Part of a small language model's weights.
Size: 5 heads of 32, 6M parameters.
Architecture: RMSNorm before each block, rotary positions, no biases in attention or MLP, tied embeddings, normalized queries and keys, shifted keys, value embeddings, an embedding shortcut, learned residual scales, weighted sums over earlier layers, capped logits.
Training: a variant of Muon for these matrices, 5884 steps.
Each number is 500 + 50 x the weight over its row's rms, rounded and kept within 0 to 999. Layers, rows and columns count from 0. Numbers have three digits each. The size before them is the row's rms in percent of the matrix's.

# layer 7 attention value, 160x160, rms 0.186, rows 85-159, columns 0-79
106:569412423583414530446453460550486477527443522547452503448505495517465457500471514513506542426480438579557523490554454506481429470480466475543559481533438523568532497491558515496556381516493596529470505527439505493546527508488546567487535424
102:416494461568490520465449502522427455468534497463477487509413572482414558573555383421506505443569459550520468466577543499566500482622464499447546483464451522501596396506595465498443468500533473464505590491472521445500411466564391513472543483
097:566463449599563510497515551506452511572608526490437489522444532538449527509533590426405565451518532538481484550587483440536572505535490506500493512488487508424402493472460511484533504503498496548601413442581477504447559473551430495423488427
112:561468588526504529380442437479490465511438439462577429552511489520565546547491520564593495499564429564456432498536520432498388535552496466452438518441539631491494570513524468418435543457433533532569420527500483539445478483507457457578484535
105:548532527559484511544432585460494486567511447560505487475529400537520533574438522431510481537462538484516577417556473443424493512522464491505477489470465514487464540487546498572495471519630604539434499535543505530578504530595628427487546442
101:431471491484410614462502571538552520505533525460446469525464461388465456518426504563573451457453462522496517458593473477546395447508568619539506466484531449524518461510424484502459508381390474537513544418510503392451515412582544490480548513
104:510463591598435495522542530522546578451476463554547432489527393532529509528494524547425477575560447551467580575450523519523381411473538501618442403522472516456608497462561544440491507492503590536536504555490564504461503463449464561475551547
100:536468576478471521556503458507465594584628455520483503493456364499547525581577562442537558497449495545504540563467620425383495436497440440464439430538498504528485413503482509555596466555481414472600566483431498532473420464476457485514557541
117:400400419384526463538418496493453468492468495451423538473439507511489372498548499652469485488543476456516475577551513511524511493538595567514513530551430483484464470492485537431490484478454575553536457449502515424543517611559498439564550533
106:514543456620589480468508563486510550547572496512592529610552462507599497527552456439531519457548487474507550489492470553542505575475478414598570549560499469488481561533468452428442467500579350468463448476474526488487488498483566545490500441
111:430590518483495414521514603492466528523529627498635547562512419615531559493498578512461458503555545454491501476484520509445490490509518491472478506507455508458489492461468528519474502513568471507607482530499449485462444428491442469508606485
106:514425495483502551533519588582457421458561511554516446533498583518598447528499482517424483460488437494531591511557533551474590468502514481476525461566432497480502497366511476472532456494442468394516491473520537481504591537573403545467515541
112:537554536587409465355482482509541554491444415508536471487501456386521481413545481491389377435496498458603579580523550482495540480500471558419494501454519425484430574583531521510473587535511532517446506485491469508402488502522577540567459530
104:546562507508490543523507470488449478394564501534497435419488501444451548535448470515538502513525473499471498510526578569489528536418407561466532499491505571478546564556563456462507500513531510594542513574531629554516553531474531555569535561
102:538444473464612514598479418558520506509418424431451530492529566444413557483585520409549542551542507595500562496573483494433532466551503510562485511501482457519541528537481495484530447463533417525507481560544486488462379462508468434475530574
106:472499498520567438419525540521448537572431497541468497457405494569531498487607490527522473536524570498483609469501598491560514482492518511530435560519483510507473407479528499525531439499597401467463430478578530537568500643504497486631529494
105:517481495521541559503453488565472456429543547533486416410579409445465461646546576531438435414489419534494415516446501529455509537451618490540454521556553551492474434512486488481425545518412442451615568504528526556443534555485447463587531458
103:489408540422418520490608570409398512549535569503466556503467542496470489572453531588436453529415529404501420482474481526480511561510527488469621419533438388483500579524540514477622496545523487521509486509523603480539443493501531407463510503
108:489521494562520500527492504494495566617472474426463489474520501472496422430480550464539511533449502523552524437552580515521641412585453509523579486418504478442526517489574511508488452544557490500575499488411458435513436463494550500462632469
108:549505519530430495508562511468521548533528507580614462565430404520482430505455512479584600544544517525458461524577557512545469513497520472482472485480419505569486516533569509538507490491393602499532512514521435447552506535423501557396547462
112:549457532526445482443457479495505545420529460518491497517422472454428594463559545499515506504496462454531479521495499550548533481451577577524521418536578418466409530525533494571520493546529395519477432518600531473439507479555476536482430551
107:509520452513560488562559472536473392489470562524491536518398478537428427587539571524481479502510495480490542484503531528362531515605444481454531450434463464509529461474488538524481555485402463554553481601570437501507523509507546523479528386
112:518501479573539558567519412581558568411500450556475460445561530449501501481509521554522540393562481531473596505454536471517532467459550484499530482423496372548467507474437467551505457461532469442491444556498345539434472499429415577512478500
110:472446542517431499480515563588523513555506523482542517533554412491597571471606525541438431478445496482524469568501470522461497414498495502490482528484544477530458547529508534562465418511421503583489597530508577505592510481435450624522456648
108:491416552560433414436495497571556545549480550496538441494510556370499553506567513527442575484458500535404629524540550525517474559504464432498651532475549506470522545552497561479569486492388533467588502475507442508488428443562518441580541446
113:527579496554439531516457484493546448489517473497413481409579532420491554512514584459519568538583485495541395545477474504499478452483462458596463522524582473455550471495396527549460496428505464549450433475512609519561379425439450529461492517
107:531466406437465492524506518510515602483525550406492592486541423547502485457484453386503516498495522575479470561489542538424498529449527480556444435541541495408434511434484490495471443477543431496529479526514545485488472531403520541433394531
115:467453432460452517454586594494517539555510535479440493538483494436548519513472493508469498458492501492513534509550549540474483437384520572547515440509599505567427539522485500449587447527518439536424423456533441496531439486480529465541467425
109:573509568467509528552405528464471525455527516577449552479482522470505433473440373451535493519574496526490590479519504537352438470453481536503514539392538584524515547464421484475557423563542494504511513464522563482431524555576466451514534431
111:422439531408561449435470547435481400501499472433460520431432498523447435545513481459457460500562562495529510564512468480489406457477421569453428539506477631556466403502407453482535470473478522578538513583539483559503442565558514540452573462
106:463508420433553476434507554588522571570556531551516482591552528528443513469534365419578514536516475502466565506484560448516457509477552469560631408435519592495517471557527468470503547544515477502473478441525432507437505391478483628486482429
107:458493500487525511441518549501482622431507490437534587456489439396581521511452419486514396490606511488537431486428555493549576537463491600485565440514537464459487533481619529519527611539585438458486540530551445571561492487390537462405436518
106:472598566432497528580470542488502464533526541547563636510476637613490438586522555493513488513536486493537439446444563493553507614477583489457459478449541598471502492483462449602455402466480522471537506430493461529401452479452583506524433583
112:504495559451610538580530550532507508552607452487480427363380484581531541545504509495500567559459518483496485514493416502510504476452445523608474496557520462454506501569427469516593489470568461541633432485521436430495533540537470563449569505
102:577482511554605489425471507574480540546561582489563486387521452519474462508489460506550519391569512545512452560463441445552565473570510435474514538439568496415489507487529497486464407445434426579440510604567514450492568520489442526455527536
104:560569496522442451457483507547504507413433573587535478455467509550508443455502592495463444527445561497479499533510428450535448394465575567541469509533444521586401508447533513436487589496485466561478447570461488496537554457562507454477557479
095:548484516556472553415502565496553545418526599563420420510524487404545560446578566545493472368489575474516565492522570543511516512535524523497483459538472506430454495472489474529446519560583518439494471489449505513512567405412499495444554539
110:537472435364434509532495453482485445529573582442419507496531516476547435449530409527511463467574529512509604419568464509489518501471464596544480498347445532567555640447439494436503577569489556476504509523524542477493472561482584470521479533
112:518461370531464455499525487542468520516507571432558508528506506500599472497520540588551489444522516500475523513446541423453539455440558561477515617375565503488486522456469449563510559430462417592463581476514451536436444504470536497541520535
102:467523555456523496457518555488481456451499460495578491496580487501507435529564467520470483495585491580482529475533476452537444589488506492503487481434448482485485527504467461503457476460506500438502552484391586418488417477510488589413458465
113:512496448460410417540433564439494544441495427506473494447420499527499463512422520509515533510564409468550545495570542496611485467436622559491521506577571561537427414534513506498578524435495558485578440489460510481537481448543447536442496517
105:476545476529452487509491506549526597519443543391466519558492434464474417526455551403553550438512511424468419487527581445472412480610488593497483565509565451481509402515465522463457505558529511507447469495511523493512477440466431413522551491
114:513503476478485531511425458506483547415512476567558518580531418486493425431589460524575481550536497471461525520596544455415463512532474567460504463425555551492469541564556536558574500463438573448581523541485488469440554546554486518573553575
076:611418490490455553478455453556556533530494484493509570528517422578565467540477466522432557546545490489484559478499470486440551433509552523480505452523435485469511564512485522534449563528468394428511427582504462558519528465452524543460450606
086:455387495419454458534432542522403538478445457507552454575442520528520352491556490475440540477495594452511586518568434542543448569555519526550449570428607496479517502479523362494569396515494431488480474424480545433476534535512457461544476511
080:533522494596453535504468452526562527497544487443516426515526494479443429521500549486573538534524421593455438480463474516502537601511469554536526474398482565577449431514477494478453503507496375523494490495472514491405433449592480506471474484
075:555604571469445553546479443459462487498469545510578452544497518422559540537509494424539410549572518486501561503510508510488515557481589475525524556571584499574439530450471453393513491510523485535500462453496508586440523463436476452486441455
080:552472496576525444492546369478532387520588529439489487435526447492489595480426568490491451521506414475446557479446486492544504580446541424439533503556409468462500522557478514459455551535541424485496591520442557522525499520571539510564403559
069:512459500502501470524420544555505483495491551520488457470473467536496532514470483525430432497501451563488477458437537433478560517458569372498523475579410385496411526463555615510390500475426608512481477434452537575483447483418529488466469480
076:542495484510415469460508496527508478544570498478450503536460500419510462516630575582509514461592493443478506477518558444497554537413476491480504445604504526551544544445504505499454516579536519562508516463471504481442532520419550461448543516
082:430490537476513461536364465564534593511504398572557538469531540554496479499482501542502453493602503508583454504484537482511523506667497533555492482595572536526531521453466380480435461490475433587465504492537554464574390472523560479498508507
075:452484483466487452448401539487489515500547408455461573548495514592504394525566503581497530519436473487487536511506428594439577462518542492521455541543618497464506556448483398518462498404501579573474468509503511474465554479536536485514494445
085:388436512532453550481395597512561455510464486581539451480460520511457560518526499542477458485406498523498483519487467433458376542518499493572563493491510619426501527507508342509489421551451527462447505521497488554543456529498479511521558492
074:538508477556477536571447425441531431552509406446462405529444509525447482525455596493477476500463556549528568487506447467492552492484457493508437545482467501544514381481516477536460645453498489502482476532555479505417367514557516445503529493
076:552504493469513524549573473471472462517540541476529452496546482596528492498550535536541431500485462452445524476475479491435568457481478471507369425546537450520476600521495538535428441444555560496517517502486353545442481500601508562476505481
080:514594532414495402443327601466497575441492442583508424488432465467500378570579575569555532612491541565568512531533465479478480552596528486465519512516551480415530382525499481424590520460483530543518505482489578527506498520506471488437532513
075:490482458419576554510512447340452536507502487606424538490500493567487520484559500518525513588551549456465554533552456523530588450565507459470476468639527481498545554473472495464544488562513572499556475511514521527475511432443477593485490446
071:506531579486563513501543485450506499528580488497466487472497526556536511495496491419414510610552450557493464486507448504522491398447479519437515489480582421546462524511515559493497469449515533516571491573483467478641453465545447471532544519
071:466515446473640537523524495549584529481548500424484524494524511477547471457578547487498480587504458536451479540475533487366487440524523424397567427566455540520486442518433514452432532548407539458473445415494483532399618548421515437506487487
074:418522462465451464507493561557522616508464535546520499499446555422512421498437471587641445540484468553484419570543534495504384447547570494452437500523469552545594446565547563468473527561529517489532445532478413530547467540561476456479464518
077:604623490562462534516580403446558519549448571282422446533479450461544486532460499492474439608474527530411570481515506443473508441412568446428445527590460466540503505529509522477532548496477501552498478531502487537472522496450548449528493482
068:435584530489425481466454505537554455441482503552447533464443543500482483521533527551486372522485477481489489496586430551547501502515505576415470489577445456567434497542407420564417452514400548489442595526497455501497560484627478453502495491
073:512520495561587522463531588490527516427538460538496525469632523511515472497482478504447521563469472538503531495427509505448537682464549584606478482563522543551482506499468521410492565473592476536455525498501604552483534456476533575435508571
072:538475517494492622451527523519453565469443409470522527456447524445550466548554458485468472458503503405452463482566490461475415503480465574550569531596571441541529556517490555520613449457573530525392536576526638462465486464658497471493462482
075:499532562496562486510530541486556503516480531522489543523531566553468431420503493543414551528434512496540502491481496493391402470590482418503557457480473518511510498500474495499490393475495484475573463503410547417402524435491492479440473618
073:542517460552505509522538367587486438546526522559454531442512482525533415489456488357467512496488526474456436462444454437642510549481571516474561486465500470474503543480478592560491583499485451442502518453527564473595519603548495493536502475
074:444521482550632466521486469526551457568449531509488514467432509545509462471506510456529515511452529557515528493446508491488434552476473560469314518494460510579561553472504461511528396440523435502501615502460563457449574483551446457482410436
069:523535461585542527513449440484477509487462409482524528534475576493403556481390642378599510472524459505532488504526457519460430557408525438505448544505523426488568511475507444503515434475473438514509490504517613515490624525511462595541517486
073:498541486521492592489447538471505483502533478395474597491521509513517509502581530563494472467569458503451499531493576468581551528527507559479517442560498536508520486492534510435549509508548464487486539462520546577503519471501409566414486524
082:519477533507462568579613477488502536476485572464439446480506461353475532533438536411509451564473514516522447487553536500610588408447464468488439498466381487457562505579590569513493601553429500537474436459512565538506416476470571463541498483
075:467565567471440507426366573495557566488482426598579455456501513551506465447582456557400519485529555551561499542409466470406397585572388537533518517446596514472533534418483482451557492515462457510453454507475525493494531560559443512519484460
073:589399473526494489490574405443498493523477543564416496492505544502510555450432486385459510466502515510470459452493544509514485383517591492512458548496545498530464485459551499454560619535461531476499506461587492475550406455528501508418462494
071:490525515492481465591423540565462526525527551456519471491482520474408536505547455495522463481455531503420520429520526461551521515528354529550551407535602532507471584525561502483505548478483558540438519515486572500587584536465500440554476417
063:491482566483475514444514573567418482475572579475557524428536569524483492561390502496597537537483501528487432507467463434475489571576506427638442475455515511511445472461449504490443471611471517465501441524561496525504538542521545544531540609
079:458384421445437478569389545501488583461358434519462507557531488498537432547569464511472503419506569420488479444490461507454498563630517575540514477515547535481550422475491517463500455564549500537446525470513487509482521510505527437525449492